Weights of a small GPT-style language model, trained from scratch on English Wikipedia: rotary positions.
Each number is 50 + 15 x the weight over its row's rms, rounded and kept within 0 to 99. Layers, rows and columns count from 0. The size before them is the row's rms in percent of the matrix's.

# up: layer 4 MLP up, 384x96, rms 0.225, rows 219-287, columns 0-47
# down: layer 4 MLP down (transposed), 384x96, rms 0.217, rows 219-287, columns 0-47
up219 107:81 65 51 55 55 30 49 32 23 62 34 42 43 37 38 57 45 63 58 24 25 38 58 52 43 71 53 54 47 70 63 62 23 60 20 14 53 43 42 59 73 40 50 01 45 57 57 48
down219 117:55 55 57 48 46 58 41 68 65 61 56 49 53 57 30 28 34 59 67 63 27 76 55 51 50 40 39 70 51 65 37 46 47 49 63 70 39 34 49 36 50 83 54 38 67 58 39 82
up220 097:50 65 38 47 38 57 49 30 62 55 48 56 37 52 48 62 62 73 51 37 53 37 88 45 50 83 47 48 79 33 49 58 24 54 55 37 57 65 68 33 55 28 48 70 51 71 49 29
down220 096:37 45 57 69 56 40 61 50 45 53 64 63 52 65 77 61 52 58 29 50 45 33 51 63 48 50 09 47 56 35 71 37 53 45 22 39 49 35 48 30 54 77 50 54 40 42 24 38
up221 105:56 75 46 37 65 45 49 29 59 56 50 67 39 20 42 51 63 24 54 45 33 49 61 44 46 51 86 58 47 57 48 57 24 62 44 33 55 47 59 53 55 52 66 69 44 83 74 32
down221 096:36 63 40 93 52 79 67 37 58 28 17 50 84 38 43 69 23 26 49 51 63 59 62 41 54 30 46 27 76 33 54 32 50 43 62 70 24 56 47 47 61 50 39 48 43 37 48 57
up222 084:43 45 66 43 60 53 19 47 43 52 27 51 82 65 43 37 42 75 70 43 51 38 46 31 47 53 64 43 53 67 62 54 31 29 67 55 36 54 32 57 52 36 89 62 87 43 63 48
down222 081:68 40 26 53 39 74 87 63 17 59 77 62 45 47 36 56 47 34 39 58 61 54 48 43 62 44 64 50 48 46 32 55 70 49 38 38 82 51 51 51 61 66 32 35 53 48 60 47
up223 108:44 56 34 08 50 61 75 29 54 91 50 38 56 17 42 62 44 50 70 35 53 34 65 59 49 71 67 52 45 59 37 73 77 52 74 29 54 58 45 52 54 46 38 40 45 48 50 62
down223 106:62 64 58 36 58 13 61 69 55 16 50 60 43 64 62 74 40 86 21 55 53 55 27 50 27 45 52 60 37 46 58 25 59 55 46 59 42 61 25 40 58 50 49 53 61 64 43 50
up224 096:34 51 57 39 47 80 37 36 36 56 36 49 55 45 21 47 62 45 48 33 33 61 64 59 30 45 55 42 69 60 41 60 37 42 46 51 58 49 56 33 61 18 69 45 47 32 36 67
down224 094:39 36 28 55 44 81 45 66 72 61 32 53 46 66 47 56 48 46 32 28 47 42 53 41 27 45 56 47 67 48 68 40 12 71 73 69 56 71 50 41 53 40 31 40 24 37 62 61
up225 092:57 56 53 29 50 42 57 33 67 71 65 37 17 49 49 29 59 50 61 12 46 31 64 48 58 84 64 68 37 66 55 51 42 68 41 31 71 63 66 68 71 66 45 60 60 69 50 47
down225 094:39 70 42 26 37 45 42 35 59 11 65 41 36 52 45 63 47 58 61 73 52 37 55 57 41 30 66 38 43 30 52 73 60 71 63 52 50 39 53 49 33 20 38 81 63 70 69 45
up226 105:72 62 58 26 46 48 49 36 45 52 36 26 85 37 44 24 65 46 47 44 28 36 73 41 29 70 58 59 87 63 43 75 31 32 60 37 56 36 51 45 69 68 55 33 37 45 30 66
down226 119:62 44 70 36 50 43 60 54 63 45 65 76 42 55 45 53 34 57 32 07 69 66 59 62 41 23 35 34 45 49 60 56 49 41 43 57 85 33 66 39 47 49 35 46 16 61 65 36
up227 088:57 38 63 67 65 40 55 55 51 43 36 13 66 84 40 64 48 60 44 73 43 46 40 53 46 50 46 42 58 49 54 78 36 57 86 44 47 50 42 55 67 60 64 33 59 56 44 76
down227 088:44 44 47 51 50 54 37 70 44 35 40 48 46 68 72 31 56 58 65 49 45 54 41 55 45 29 62 67 55 40 62 37 45 45 38 60 73 43 53 56 42 38 34 69 99 54 48 15
up228 099:77 42 34 38 39 43 65 48 53 44 30 46 45 28 34 79 62 38 45 51 26 59 46 55 44 62 57 81 47 34 63 69 43 77 67 42 51 52 35 32 48 72 37 29 26 48 58 53
down228 108:40 43 47 75 45 44 28 39 34 62 23 35 37 29 49 54 49 76 73 18 60 51 45 53 43 54 05 56 44 60 79 65 42 70 56 36 67 51 43 46 45 45 53 47 54 48 67 50
up229 105:40 60 39 51 36 37 31 39 63 41 50 37 38 33 61 49 34 47 65 36 30 55 60 44 41 78 61 50 39 39 42 78 80 56 31 50 75 42 65 43 62 71 52 34 45 47 58 52
down229 119:39 33 56 75 46 29 63 50 74 34 45 39 41 63 45 56 40 44 54 51 44 24 43 70 74 44 42 81 14 51 71 29 20 66 39 64 69 57 40 40 45 79 51 65 50 42 57 14
up230 095:64 41 58 59 63 49 43 20 32 54 58 26 58 40 48 49 34 95 79 23 62 46 70 58 41 43 36 39 56 40 79 47 32 28 54 45 42 60 48 75 39 22 62 42 42 42 58 44
down230 086:38 79 50 50 41 69 53 68 43 63 28 48 23 52 32 65 57 37 47 64 57 53 54 45 67 49 57 39 60 52 27 28 50 49 40 55 91 31 71 45 63 82 44 80 69 73 47 52
up231 107:46 60 37 34 53 55 52 40 48 35 64 67 87 24 49 65 52 53 19 22 38 60 66 68 25 61 54 59 46 63 38 85 50 63 19 46 52 57 46 59 48 63 61 48 52 54 32 51
down231 110:32 56 69 45 39 58 52 35 33 68 44 40 52 66 00 37 42 55 49 62 49 62 46 34 23 75 55 58 93 69 60 57 38 66 53 61 78 43 46 66 56 65 78 59 92 51 55 38
up232 093:29 53 39 64 43 57 19 55 39 32 38 43 75 49 65 54 59 45 44 52 22 35 65 56 53 55 57 36 62 50 68 46 42 52 51 37 56 67 71 96 47 51 76 43 48 31 42 49
down232 094:63 37 41 62 53 50 66 53 73 39 42 59 34 66 24 28 34 60 52 54 48 66 43 48 46 33 30 55 47 64 66 09 37 60 51 58 48 43 38 09 94 40 43 44 34 28 68 30
up233 098:80 68 38 41 48 48 74 52 40 55 38 84 53 26 60 60 35 45 83 50 45 59 64 46 23 61 47 57 63 56 59 58 52 30 64 22 62 55 54 77 47 45 50 57 42 56 52 46
down233 099:38 43 75 56 68 33 53 51 76 82 67 25 40 58 59 44 33 72 32 56 44 28 58 46 66 42 25 64 37 30 65 41 42 55 15 58 43 46 25 63 58 45 58 40 45 56 47 46
up234 096:60 58 60 64 58 32 58 40 28 34 63 67 56 43 48 38 47 54 48 30 55 59 67 51 47 59 32 41 48 58 59 50 51 32 13 55 39 54 47 63 73 49 54 31 38 68 67 52
down234 087:28 62 50 51 43 57 51 41 48 66 70 48 37 63 25 46 54 50 43 58 47 53 45 76 92 44 63 61 71 60 88 36 40 36 50 53 47 21 58 50 34 40 38 70 73 18 43 33
up235 100:56 36 14 32 43 49 60 65 56 78 55 39 45 41 65 48 72 63 30 47 14 52 62 61 40 52 49 69 48 74 39 65 40 51 48 54 46 39 59 64 68 62 44 39 44 42 67 48
down235 099:56 59 28 60 63 34 33 53 78 43 36 49 20 70 54 68 42 31 46 68 41 28 49 40 45 53 24 68 57 73 69 55 37 58 43 59 46 70 47 54 64 37 37 58 70 47 50 30
up236 105:40 40 45 23 23 31 83 71 53 38 54 29 43 55 23 53 51 46 43 44 40 69 73 64 53 53 67 60 34 70 53 58 36 73 43 52 69 45 59 58 69 39 61 39 38 50 71 31
down236 110:63 37 67 66 49 17 31 44 73 51 56 44 45 52 33 61 70 31 49 58 52 34 41 61 51 51 43 70 37 43 65 45 54 43 49 43 22 32 49 37 72 56 32 55 71 69 45 64
up237 098:86 58 49 45 38 53 63 55 66 62 30 48 57 10 33 59 68 45 34 30 38 79 73 37 38 61 43 58 27 80 49 52 53 31 35 35 41 52 78 64 53 51 50 46 56 65 49 31
down237 103:54 60 59 60 43 63 95 58 52 36 34 38 29 37 47 34 67 26 52 54 42 53 52 57 55 52 15 52 40 68 17 33 56 45 54 49 26 75 36 64 40 45 48 64 52 39 66 42
up238 096:57 44 25 48 21 71 56 53 55 57 36 17 46 63 70 73 55 52 12 55 33 48 52 67 33 59 51 41 71 80 48 66 66 60 81 37 69 69 55 64 29 33 32 30 37 52 64 60
down238 091:51 40 54 31 64 31 45 26 61 40 56 63 37 42 60 49 49 51 60 20 52 58 60 35 51 60 50 76 71 36 54 29 61 33 42 90 44 27 60 42 24 46 50 70 75 51 26 46
up239 108:37 60 42 31 39 67 52 52 51 37 15 78 46 46 54 66 49 52 59 39 49 56 56 65 36 59 57 62 77 85 37 50 47 30 53 45 81 58 37 55 54 51 46 45 20 65 83 76
down239 125:57 54 37 47 34 42 75 47 47 60 35 61 32 43 34 59 32 52 58 42 61 59 46 59 30 50 30 45 28 36 57 66 51 30 36 31 41 46 60 69 44 35 41 48 11 42 66 36
up240 087:45 62 50 26 44 37 32 30 35 55 50 49 59 36 61 72 66 65 61 43 65 40 62 64 00 66 40 57 52 66 69 87 39 42 50 50 54 36 47 51 65 76 43 41 67 56 55 49
down240 089:35 39 69 69 55 78 66 71 94 44 41 54 44 56 38 37 58 48 60 52 53 50 40 20 54 56 34 31 50 51 15 14 48 48 50 72 69 63 44 49 37 61 33 75 94 39 62 37
up241 095:45 49 32 43 56 61 54 43 57 54 39 15 80 48 48 57 41 65 68 45 56 60 47 39 20 62 70 54 36 70 75 54 43 49 34 62 56 54 68 64 48 49 83 26 47 26 60 67
down241 103:60 67 58 60 43 22 23 47 57 53 43 28 28 45 54 52 48 58 65 31 35 63 57 46 54 51 14 55 50 43 65 25 83 44 59 44 80 62 21 41 78 47 41 54 42 51 41 57
up242 093:60 61 56 44 35 54 65 67 40 49 38 37 68 61 61 55 68 55 19 57 44 71 58 40 37 72 39 46 41 36 47 57 48 57 53 35 74 60 46 38 77 61 19 28 52 90 27 81
down242 089:57 43 38 47 42 22 39 48 43 31 61 53 51 52 63 55 62 58 25 81 45 70 44 42 39 56 33 34 75 39 43 17 42 46 71 79 54 42 48 62 18 25 63 49 77 51 46 29
up243 106:58 43 29 11 35 61 39 47 48 57 64 59 57 46 35 56 69 38 68 16 47 62 60 43 24 71 67 54 51 39 40 93 56 49 57 48 47 32 55 59 59 48 45 73 50 56 37 68
down243 105:42 56 43 65 59 60 40 64 79 77 61 33 52 48 35 35 54 14 46 68 66 56 68 47 76 79 70 20 32 20 50 52 63 33 51 87 24 59 56 46 41 62 48 40 49 45 42 50
up244 110:51 72 63 34 18 50 58 29 30 32 60 53 60 15 53 58 48 49 50 41 59 46 52 36 52 68 61 63 80 50 52 68 46 50 30 36 59 47 55 63 54 32 48 15 24 66 57 71
down244 119:48 31 66 62 40 44 50 56 43 53 61 62 34 72 63 49 46 32 27 67 40 74 53 65 68 41 44 77 38 66 27 60 38 53 59 42 06 36 58 49 53 38 51 47 36 44 76 75
up245 099:68 35 65 43 53 28 41 40 49 77 59 28 63 49 39 79 30 55 56 24 41 39 53 30 41 51 50 36 52 59 57 62 59 65 54 39 56 71 72 48 50 43 36 46 54 55 28 50
down245 095:85 70 57 62 54 34 48 50 33 50 58 41 55 86 65 75 61 49 19 60 55 41 31 62 59 41 43 38 60 59 43 56 48 78 46 58 33 56 27 33 64 72 49 54 25 36 56 56
up246 094:53 45 32 65 51 28 59 31 54 64 31 54 44 49 41 66 53 32 48 56 23 44 65 33 58 71 57 81 58 77 60 82 63 47 44 36 43 30 60 53 54 65 50 19 29 39 50 32
down246 095:47 69 64 73 58 25 47 69 43 65 56 70 53 22 46 77 52 12 49 24 44 22 24 60 56 37 59 40 57 58 51 04 28 64 45 41 53 57 65 66 44 62 42 43 77 34 52 50
up247 109:56 58 31 54 41 52 51 29 22 49 48 61 73 65 62 45 42 52 59 29 23 44 63 55 25 49 46 58 61 40 43 57 48 53 55 29 53 44 85 67 41 36 69 26 44 69 26 46
down247 101:58 55 39 54 63 36 41 53 52 62 67 33 58 42 34 50 40 41 11 46 71 72 55 40 73 33 39 68 34 48 35 28 61 32 53 72 58 67 68 66 37 76 43 46 74 52 46 47
up248 099:31 45 51 67 71 50 53 54 45 63 62 48 59 35 54 45 82 31 77 26 16 56 85 56 37 52 41 61 58 50 64 65 62 42 50 58 44 46 56 83 54 42 64 37 54 40 55 50
down248 099:60 44 48 65 66 53 39 33 73 27 22 50 69 49 30 18 45 41 70 53 35 61 44 64 34 52 31 49 57 48 37 35 45 51 36 65 52 33 41 31 50 47 45 60 28 64 56 35
up249 106:67 66 51 59 34 48 76 37 27 59 60 28 39 25 09 46 62 71 66 41 46 40 49 30 63 65 72 75 44 46 73 73 34 58 42 31 44 50 42 46 67 50 50 56 31 48 74 47
down249 111:61 53 66 30 50 50 35 73 53 38 18 48 44 58 57 66 60 54 08 43 68 48 43 50 36 45 55 48 50 63 46 24 71 41 60 62 76 34 45 61 45 73 78 41 56 26 62 47
up250 098:44 31 39 46 65 52 52 47 16 38 45 40 40 44 55 81 64 50 48 13 30 69 58 27 41 61 72 22 64 58 48 69 50 30 39 46 46 47 25 74 28 34 68 42 50 36 44 72
down250 100:32 50 64 20 35 61 43 54 42 48 50 42 17 54 58 67 44 38 78 62 40 54 63 49 73 63 48 60 44 56 44 41 69 43 51 63 68 52 55 60 60 25 81 53 46 42 60 36
up251 103:60 64 13 49 48 43 83 42 63 77 31 40 72 48 52 61 59 44 84 65 39 34 57 46 46 42 55 39 49 56 78 59 44 32 34 63 45 55 77 54 65 45 68 47 52 39 49 58
down251 100:45 44 56 81 34 53 55 61 59 32 55 77 43 39 64 74 44 46 65 54 73 57 49 35 61 14 45 58 16 29 41 31 24 41 45 77 50 49 46 38 64 64 24 49 40 61 69 41
up252 083:52 50 79 62 63 54 39 12 58 63 52 47 49 56 32 47 83 39 39 56 54 18 43 34 45 84 51 64 57 59 61 77 48 36 45 77 45 44 34 66 60 17 39 49 49 65 35 36
down252 084:53 50 40 48 56 67 68 64 44 49 34 35 23 43 73 43 47 46 87 34 73 65 51 76 52 47 67 62 53 51 45 24 22 64 52 54 53 22 68 59 34 59 65 48 39 29 73 62
up253 098:51 63 52 46 42 49 68 19 31 50 44 31 63 34 56 63 65 22 28 45 44 49 52 11 32 47 70 42 60 61 45 51 41 44 57 56 65 69 75 47 54 59 70 41 52 49 43 40
down253 104:57 66 38 60 26 58 44 58 70 61 33 41 41 24 53 38 57 49 36 50 31 35 48 32 36 32 87 63 80 38 89 55 40 58 40 34 34 47 43 42 81 47 50 46 47 33 26 42
up254 096:16 55 54 46 64 45 68 40 70 63 50 16 49 48 20 48 40 90 48 46 57 39 39 52 53 55 72 53 71 62 74 58 57 43 51 59 60 27 43 74 71 35 46 60 53 67 67 57
down254 084:52 43 37 69 68 55 45 55 27 39 45 66 68 46 64 54 53 25 72 20 45 41 69 44 28 44 45 39 29 51 39 58 47 38 52 18 37 73 68 45 28 60 24 47 80 28 32 64
up255 105:45 47 41 50 28 53 75 43 59 64 55 42 66 69 53 59 51 65 50 46 16 46 62 48 61 64 43 47 57 52 69 40 54 65 57 52 42 45 54 35 60 58 37 16 34 44 36 52
down255 100:59 25 18 47 65 44 45 42 43 65 58 73 22 46 51 59 32 46 55 64 30 56 54 73 39 37 83 55 41 53 48 19 43 39 78 30 50 54 12 63 38 30 42 43 44 50 68 46
up256 107:74 50 61 39 50 33 26 40 39 58 51 56 49 25 52 63 48 30 48 42 23 45 79 70 47 51 41 66 41 72 61 69 39 55 44 27 57 50 47 43 88 36 36 32 36 56 52 45
down256 106:56 54 54 58 40 20 40 72 65 35 26 70 56 64 33 49 27 63 36 39 70 45 53 41 27 72 62 66 70 29 44 42 60 34 66 59 50 51 54 47 81 60 39 43 44 40 32 75
up257 095:52 54 35 42 46 63 67 46 52 54 46 50 59 42 42 21 59 74 44 59 48 74 63 22 34 58 37 51 71 50 41 52 31 43 30 57 75 40 64 55 53 60 68 48 80 84 30 56
down257 093:43 35 43 15 28 82 58 62 49 39 59 40 31 53 68 32 57 68 43 55 41 68 56 42 71 64 18 25 54 63 18 65 54 59 39 61 48 58 27 43 26 56 71 37 40 62 49 52
up258 102:56 70 30 42 47 35 37 50 16 64 40 61 44 52 35 33 43 70 86 52 12 56 70 62 55 50 68 78 49 77 66 53 44 53 37 18 71 47 51 59 74 64 51 41 53 69 65 44
down258 095:44 33 35 59 60 85 51 39 55 57 40 58 82 45 48 45 48 67 42 67 41 53 47 53 34 52 31 49 59 53 45 17 35 50 56 71 41 76 45 34 64 57 34 68 57 55 28 43
up259 105:62 78 53 60 17 36 42 59 70 44 37 60 69 43 56 48 42 42 29 49 42 78 60 50 65 55 60 59 62 48 50 59 53 79 25 12 49 52 63 44 72 40 50 31 62 48 38 59
down259 102:46 71 42 62 82 44 48 43 80 60 37 36 35 69 51 52 46 26 27 61 49 32 38 61 58 18 58 34 36 46 71 39 76 53 50 61 45 40 58 59 54 49 44 54 55 49 58 59
up260 089:66 54 51 69 53 25 23 50 38 65 58 42 80 41 37 54 34 59 64 25 35 42 60 20 19 37 61 55 43 53 39 67 71 57 46 39 67 61 57 79 42 38 70 22 51 72 36 65
down260 089:58 32 47 46 31 42 29 67 37 53 70 61 45 71 43 55 57 56 28 62 56 60 33 26 74 39 47 38 48 48 37 52 39 22 68 40 55 44 78 54 39 42 80 42 49 35 30 72
up261 106:66 30 33 26 60 45 44 27 30 83 48 50 94 46 56 61 55 59 58 45 70 37 58 56 31 54 98 56 58 56 48 66 50 23 37 43 69 42 61 55 47 46 53 61 61 73 40 57
down261 109:45 92 77 55 40 54 69 51 55 54 54 48 52 22 23 27 38 61 45 63 35 52 35 30 68 51 47 76 54 55 40 23 71 45 55 60 41 48 52 51 55 49 51 52 71 38 60 23
up262 103:71 51 55 50 14 49 46 53 41 68 69 35 49 56 62 34 41 54 77 59 28 84 64 34 34 53 61 60 89 68 64 77 77 46 52 45 62 53 60 49 69 46 67 32 41 54 12 57
down262 109:27 56 58 53 56 34 58 55 47 66 63 20 46 25 93 56 58 75 39 71 59 50 54 47 42 79 76 34 55 48 62 34 59 45 41 55 35 61 33 49 22 12 66 62 58 46 53 49
up263 103:66 57 17 39 49 46 59 42 64 67 12 57 60 47 39 50 42 29 33 39 16 52 62 54 14 47 52 40 57 57 65 50 61 59 53 45 70 70 38 72 44 57 29 28 32 63 63 52
down263 099:62 60 65 50 51 19 39 44 42 75 71 55 46 66 50 74 66 63 64 45 36 39 37 49 48 66 49 64 29 68 52 33 51 62 60 39 63 36 65 52 61 49 52 73 68 45 28 71
up264 101:47 54 65 29 30 49 57 57 39 58 65 44 92 39 60 33 54 62 37 47 33 66 72 44 46 61 65 52 67 49 61 50 41 42 30 51 47 64 21 73 35 12 63 50 40 65 40 57
down264 092:12 73 42 69 27 70 74 66 70 50 38 52 24 58 49 54 45 47 71 59 76 72 53 40 50 38 26 24 53 48 61 33 57 58 30 38 48 73 37 44 60 50 07 66 63 47 65 37
up265 092:26 69 49 42 50 49 59 32 59 55 68 50 60 39 43 30 51 99 56 46 46 46 82 43 53 66 49 81 68 85 69 61 35 33 49 37 37 37 46 34 29 42 42 60 42 49 55 38
down265 089:52 46 32 58 70 46 37 27 61 39 32 38 36 58 46 45 64 56 43 39 33 52 30 37 41 43 57 18 55 46 27 00 53 60 53 71 68 58 61 40 49 51 45 70 84 56 41 77
up266 096:69 46 31 36 59 33 55 29 50 44 15 39 47 73 50 60 90 50 70 50 21 48 56 26 23 46 66 65 47 48 40 59 56 31 24 14 62 45 45 68 42 60 54 32 45 51 73 44
down266 091:47 49 58 30 47 31 54 30 47 58 63 64 34 31 62 49 55 29 42 48 58 33 45 73 38 79 51 47 18 55 33 57 39 54 31 42 69 37 59 46 40 58 37 27 80 54 53 50
up267 101:51 45 31 32 58 50 48 58 29 48 31 42 65 45 44 47 66 46 65 70 53 50 56 69 60 59 70 76 58 42 47 49 78 32 36 29 81 22 61 34 61 43 53 67 18 56 58 27
down267 105:58 62 67 54 39 47 62 64 49 57 54 76 49 59 62 49 69 27 96 48 48 36 51 37 38 39 44 39 75 44 64 59 44 55 44 54 73 38 29 51 30 48 48 51 16 26 72 25
up268 103:64 50 57 37 24 53 37 57 55 51 36 50 46 23 30 66 34 58 58 31 48 15 54 40 66 68 54 66 44 23 42 73 61 57 43 20 67 37 52 64 71 61 57 36 39 60 78 48
down268 097:52 52 38 37 24 58 63 49 67 62 40 38 54 75 79 54 69 70 44 40 30 49 50 65 42 35 42 39 58 40 23 34 54 58 25 68 54 63 52 23 39 73 44 68 56 44 35 47
up269 104:48 40 64 46 34 40 33 62 58 49 32 49 41 58 31 72 58 64 70 43 20 45 65 31 36 67 42 51 62 50 59 61 86 52 70 49 54 46 47 52 78 63 46 45 49 60 46 63
down269 103:64 37 40 43 72 50 58 22 54 41 50 41 60 53 25 56 60 45 58 08 57 41 65 50 25 66 75 59 62 67 55 44 37 32 16 61 43 34 57 33 58 76 37 76 59 62 69 54
up270 099:55 62 54 38 51 36 42 38 37 49 31 67 79 61 41 20 52 58 69 25 30 36 52 33 35 55 56 43 54 35 70 50 57 56 50 44 80 41 65 59 37 29 36 41 49 81 27 66
down270 091:57 47 54 53 36 48 35 59 59 57 52 48 50 62 47 63 30 61 38 56 75 55 61 42 85 24 55 43 53 36 68 03 37 49 56 65 39 29 54 48 57 54 62 72 52 38 94 50
up271 106:49 32 40 25 55 43 64 53 30 73 51 48 68 67 40 99 55 50 52 45 34 61 61 42 32 60 70 34 47 54 61 61 66 44 38 30 49 59 52 66 48 39 66 40 57 46 58 51
down271 102:69 54 38 27 37 33 60 71 32 30 64 55 25 30 37 60 58 35 44 58 33 45 64 61 72 42 71 58 37 45 19 60 52 54 34 62 54 58 48 34 48 23 32 58 22 49 65 09
up272 105:73 50 28 61 65 72 60 52 66 51 37 60 96 60 31 35 56 54 53 27 36 67 72 33 11 56 65 41 38 41 60 53 50 64 58 38 56 74 50 40 38 23 45 58 46 37 47 47
down272 098:42 56 82 39 57 81 69 40 66 57 48 43 44 47 61 51 44 61 61 77 78 53 33 60 57 31 29 75 69 54 65 04 30 42 34 52 53 45 29 40 72 67 51 39 66 57 55 58
up273 101:73 73 68 61 45 60 54 26 31 72 54 37 63 43 41 71 36 69 56 34 35 37 55 63 41 43 58 57 42 44 51 69 46 63 72 27 55 55 46 76 60 18 40 31 18 65 44 56
down273 116:34 67 56 74 22 56 67 60 20 46 47 52 56 42 54 60 22 65 31 55 72 70 61 35 32 61 63 28 46 69 62 20 36 52 63 61 21 60 41 38 34 46 48 62 43 36 65 26
up274 099:64 38 46 52 41 53 53 59 41 59 45 73 69 64 64 49 71 42 66 56 50 70 66 38 30 50 50 60 82 24 47 64 67 15 41 32 74 32 57 45 72 38 70 39 54 45 29 37
down274 088:53 27 62 54 48 41 54 56 41 32 65 49 42 62 82 48 16 41 37 69 46 33 69 62 67 57 47 64 47 49 45 26 36 31 23 41 63 67 65 66 49 61 57 88 94 49 14 35
up275 106:43 53 78 45 10 40 50 75 76 69 60 54 55 51 58 70 56 51 50 44 40 57 66 30 53 58 41 46 67 64 53 56 35 38 27 51 54 47 52 65 55 51 49 25 08 56 53 44
down275 105:37 36 61 54 61 38 34 63 49 35 55 35 67 44 53 67 54 52 64 37 63 43 56 55 43 41 40 51 67 43 72 08 53 54 65 42 54 59 46 65 21 48 52 32 90 60 34 33
up276 096:69 53 48 10 70 57 60 52 27 45 56 74 66 43 54 58 74 56 38 37 26 74 44 70 31 53 59 72 66 63 53 55 46 45 27 30 41 44 27 53 47 38 55 55 54 55 29 45
down276 083:46 28 55 35 55 64 53 47 38 60 47 48 41 32 03 25 60 36 55 48 61 67 40 51 49 54 60 71 09 32 18 51 59 59 51 35 26 47 52 48 24 41 45 66 64 53 45 65
up277 105:63 63 65 55 60 47 21 32 64 57 42 33 70 36 26 80 63 49 57 21 40 46 70 42 28 51 45 73 51 63 55 79 75 38 52 46 62 56 30 71 83 38 40 27 49 61 55 44
down277 106:40 50 71 50 36 47 18 54 41 32 55 69 44 42 58 42 48 28 42 47 52 43 50 23 99 41 31 51 60 24 57 79 99 60 61 52 34 50 37 68 54 52 38 48 45 48 51 66
up278 107:63 45 29 42 37 52 54 37 60 61 67 43 47 53 57 68 74 57 70 51 42 52 78 46 57 61 48 76 69 61 58 76 47 73 44 75 54 43 51 52 49 36 49 12 11 58 53 52
down278 117:49 48 21 39 43 63 43 49 67 49 57 45 70 52 37 64 51 54 65 54 62 43 56 85 36 52 51 31 38 68 59 57 37 62 84 58 67 35 65 44 44 53 39 55 44 48 73 58
up279 098:58 89 69 48 38 54 47 46 47 43 63 56 71 34 29 65 66 81 21 37 36 57 56 15 50 40 36 35 59 51 55 47 31 40 41 68 45 61 59 73 56 61 78 38 42 33 41 55
down279 087:49 33 59 45 64 59 69 37 68 41 67 62 50 56 47 40 70 55 67 46 57 37 52 56 60 61 54 44 40 34 45 10 57 35 50 32 58 49 34 36 53 99 50 73 68 53 39 28
up280 099:56 57 66 50 38 44 62 71 54 59 36 31 87 72 67 60 59 45 43 69 32 53 40 44 33 44 89 30 64 59 62 44 49 75 57 50 69 60 63 56 30 45 66 41 44 42 41 43
down280 092:44 34 59 50 63 29 37 63 51 42 72 47 30 45 49 60 70 53 55 43 30 46 53 26 67 28 41 39 30 61 44 41 59 50 46 27 18 51 58 65 45 27 76 41 70 60 30 33
up281 077:37 57 44 88 53 56 46 23 32 49 35 54 43 56 58 48 48 66 30 33 22 82 71 39 49 64 44 50 54 30 56 48 79 44 63 37 52 64 75 63 77 41 88 57 72 26 38 38
down281 079:29 58 76 49 61 50 41 36 38 63 48 55 33 46 50 53 53 28 36 56 94 55 59 59 48 52 60 48 88 47 70 44 33 75 20 29 59 57 51 40 31 50 20 54 71 41 56 54
up282 104:61 58 71 44 45 41 37 50 38 87 47 46 63 48 60 51 58 70 60 56 39 50 61 30 63 55 64 67 70 65 61 44 30 39 25 45 43 48 42 75 76 61 53 30 23 21 71 46
down282 094:47 42 47 48 45 84 61 64 76 23 52 55 46 49 31 49 48 63 51 50 50 71 43 31 76 23 50 45 61 34 38 35 86 69 60 63 69 42 29 62 33 19 65 35 66 40 27 29
up283 102:57 53 07 45 33 71 39 48 41 57 43 46 58 42 57 55 77 47 27 46 45 70 63 60 40 57 55 55 58 70 51 68 47 58 22 38 57 51 71 74 34 28 47 22 37 63 60 52
down283 102:24 48 60 23 61 57 49 60 24 53 47 58 57 58 49 65 51 45 32 24 55 59 41 36 24 63 28 39 39 50 52 41 46 59 40 45 54 50 44 78 59 39 39 59 44 35 19 41
up284 098:60 45 63 65 55 42 41 59 57 45 34 60 42 51 63 70 45 62 46 45 31 33 89 60 28 73 50 46 64 53 66 81 46 64 50 22 48 43 41 58 55 58 29 45 04 58 37 43
down284 098:50 63 79 36 59 44 60 51 58 57 35 65 31 47 62 65 62 42 41 50 75 33 54 70 61 40 41 94 44 74 19 55 49 58 52 51 27 41 21 39 70 44 45 51 40 44 41 50
up285 092:60 64 34 33 52 71 37 52 55 45 68 75 59 49 25 48 62 47 20 47 45 48 67 35 40 51 59 65 64 43 57 65 22 33 39 57 42 26 24 64 42 61 21 50 14 61 54 60
down285 086:51 24 33 52 67 38 32 52 21 39 65 38 64 43 55 52 74 47 54 57 59 32 25 72 54 52 44 51 28 56 40 53 42 64 48 75 75 43 69 65 48 51 90 36 37 53 71 20
up286 106:64 62 65 38 41 49 33 37 56 59 34 20 64 39 39 71 66 68 60 61 23 71 46 42 32 50 47 60 44 61 75 67 51 61 33 41 36 50 49 44 81 53 52 41 56 45 50 30
down286 127:54 27 65 69 38 32 39 40 56 68 40 46 60 56 25 53 60 29 53 56 30 60 71 33 74 44 47 66 72 47 47 55 82 58 55 60 50 39 47 25 46 39 53 58 30 68 76 60
up287 109:51 46 30 22 59 49 59 51 49 74 38 36 61 78 31 55 52 30 57 73 28 53 56 51 35 50 52 56 72 46 43 70 52 71 58 55 70 51 44 59 45 31 51 29 52 71 55 43
down287 115:44 64 59 70 70 51 65 54 48 56 34 44 31 40 32 49 39 41 81 76 60 53 54 50 52 71 64 17 18 36 26 36 45 45 71 45 45 48 37 18 59 32 47 56 80 59 56 45